Each number is 200 + 40 x the weight over its row's rms, rounded and kept within 0 to 999. Layers, rows and columns count from 0. The size before them is the row's rms in percent of the matrix's.

# layer 6 attention value, 32x128, rms 0.119, rows 22-31, columns 0-127
098,229,237,197,263,149,254,244,213,194,184,196,193,157,282,192,143,170,181,229,227,169,224,179,214,203,158,229,227,191,190,146,197,154,161,108,240,167,232,170,264,284,141,291,200,211,216,235,275,150,198,212,219,204,172,120,171,268,223,159,212,186,203,232,237,160,221,169,205,256,256,233,178,155,234,157,177,184,202,218,138,163,163,103,193,278,245,221,174,218,218,186,254,210,170,177,182,146,180,206,172,285,210,195,172,193,242,198,258,241,264,194,126,230,206,191,248,162,207,199,130,150,215,216,219,122,257,211,174
099,207,201,173,188,98,253,217,162,257,231,155,122,246,186,251,257,152,212,160,204,214,167,185,237,164,255,174,138,194,154,226,166,192,265,235,196,212,144,247,214,165,225,141,310,236,184,214,176,150,183,117,146,187,145,207,192,192,199,192,167,231,214,235,198,208,213,154,245,208,217,154,138,233,172,134,190,149,219,207,223,208,160,214,226,209,221,208,242,233,234,239,225,239,184,249,207,205,130,230,228,172,207,166,215,237,250,232,140,228,250,260,195,163,255,205,152,193,176,308,271,179,280,191,255,187,245,228,150
101,183,132,326,148,198,213,209,192,196,241,184,209,284,195,256,169,145,202,223,230,171,159,283,215,196,154,256,254,104,221,180,161,157,187,245,225,152,282,278,167,174,242,180,189,227,186,289,134,233,191,174,206,146,154,227,192,181,217,204,180,199,236,214,158,194,187,251,157,172,194,214,208,201,171,275,235,223,164,219,207,189,132,170,105,204,207,215,226,210,241,208,149,218,269,257,179,192,188,267,200,173,186,190,201,150,205,226,147,224,133,186,209,224,126,213,158,152,179,183,226,226,172,269,197,226,242,228,156
104,249,212,275,213,190,213,225,170,120,263,237,130,185,166,169,223,221,169,147,185,223,153,237,153,242,222,205,223,227,230,229,247,209,225,246,218,172,153,200,107,221,175,138,183,202,169,238,171,246,168,202,213,226,170,208,156,295,175,264,150,261,177,226,124,161,183,151,177,203,187,134,165,192,242,171,130,275,209,213,219,196,195,164,267,173,104,218,182,228,225,262,175,216,209,224,197,160,188,181,234,247,239,160,227,173,186,235,220,204,188,111,104,154,216,293,158,191,242,212,173,241,216,170,135,187,197,172,204
105,156,233,176,281,144,243,178,191,150,214,255,185,199,222,224,232,145,212,227,131,87,199,174,228,261,179,214,224,167,276,232,207,213,155,182,135,251,197,234,217,189,155,171,219,275,148,239,153,236,280,201,185,211,153,260,125,123,192,128,143,226,243,172,265,185,223,187,196,183,230,234,238,183,227,190,237,218,202,237,172,155,221,190,139,213,244,202,274,244,208,158,161,280,193,269,216,200,157,239,229,232,188,212,220,221,162,218,203,185,215,169,183,219,162,280,169,175,160,221,176,237,206,225,123,187,133,205,152
092,263,174,215,171,155,187,123,213,198,165,173,195,177,191,153,180,149,157,294,245,202,197,228,232,236,235,134,233,277,162,226,138,187,184,164,226,236,218,166,157,231,270,229,245,167,223,194,88,164,200,175,184,218,183,184,194,233,217,223,140,179,203,216,218,192,106,190,197,216,193,184,210,250,159,256,216,193,157,182,197,150,252,249,223,212,198,274,119,225,213,209,245,232,162,176,228,230,163,204,200,156,232,187,312,187,259,200,229,228,215,173,220,229,144,200,238,298,134,231,230,221,135,213,202,225,114,262,208
110,190,199,220,161,143,162,171,208,226,222,244,198,138,234,168,171,212,241,195,183,214,230,242,235,129,207,203,268,241,160,262,152,123,204,185,181,172,177,182,203,240,185,56,254,283,202,220,190,187,152,225,171,218,121,152,250,200,217,267,225,272,207,187,227,235,186,281,186,152,227,218,145,291,259,201,154,186,158,205,181,179,219,212,223,179,133,210,161,137,176,162,195,237,218,162,171,165,152,173,221,248,200,255,193,229,211,183,161,139,180,246,177,257,231,232,172,218,261,230,207,171,141,166,184,280,179,169,167
102,211,191,257,163,183,210,226,170,177,142,162,249,162,266,255,194,188,174,230,162,155,216,218,239,215,255,258,180,234,203,191,202,261,159,148,219,183,152,188,224,214,168,170,72,203,180,251,232,282,176,190,197,144,196,227,177,206,208,180,220,205,284,219,198,149,176,177,238,263,121,149,230,237,131,242,260,292,236,202,193,207,208,201,210,199,200,252,267,219,203,214,268,184,163,177,195,88,245,196,183,215,182,234,182,183,202,279,144,117,229,197,150,174,152,169,151,207,181,226,228,163,127,186,234,227,156,223,193
102,213,185,205,187,165,168,215,200,172,120,152,188,150,194,232,221,232,162,186,179,182,232,290,259,174,242,190,194,193,217,263,204,196,228,156,207,248,205,151,209,142,250,244,223,236,212,153,143,214,155,218,220,274,232,275,157,188,203,129,153,247,241,200,279,180,218,235,211,145,270,188,184,209,181,125,150,217,143,249,206,224,297,190,197,135,190,192,223,270,226,189,183,192,170,204,183,202,159,188,119,198,153,182,250,165,238,168,183,298,172,179,168,279,191,186,189,161,133,257,181,232,105,188,160,246,219,228,182
096,107,138,267,170,247,202,198,186,251,121,129,200,150,148,162,225,195,188,128,204,156,168,179,170,226,281,193,233,199,241,204,192,207,263,155,147,176,160,166,179,273,249,224,146,225,148,176,226,99,213,233,202,195,204,222,241,247,201,176,189,145,197,199,261,179,219,217,165,208,260,179,212,191,232,230,175,121,206,186,254,158,167,217,177,284,134,136,208,253,239,263,209,139,147,211,153,267,189,180,233,194,258,194,237,250,231,222,234,189,203,236,202,231,181,146,174,170,195,212,225,215,162,185,158,243,152,242,253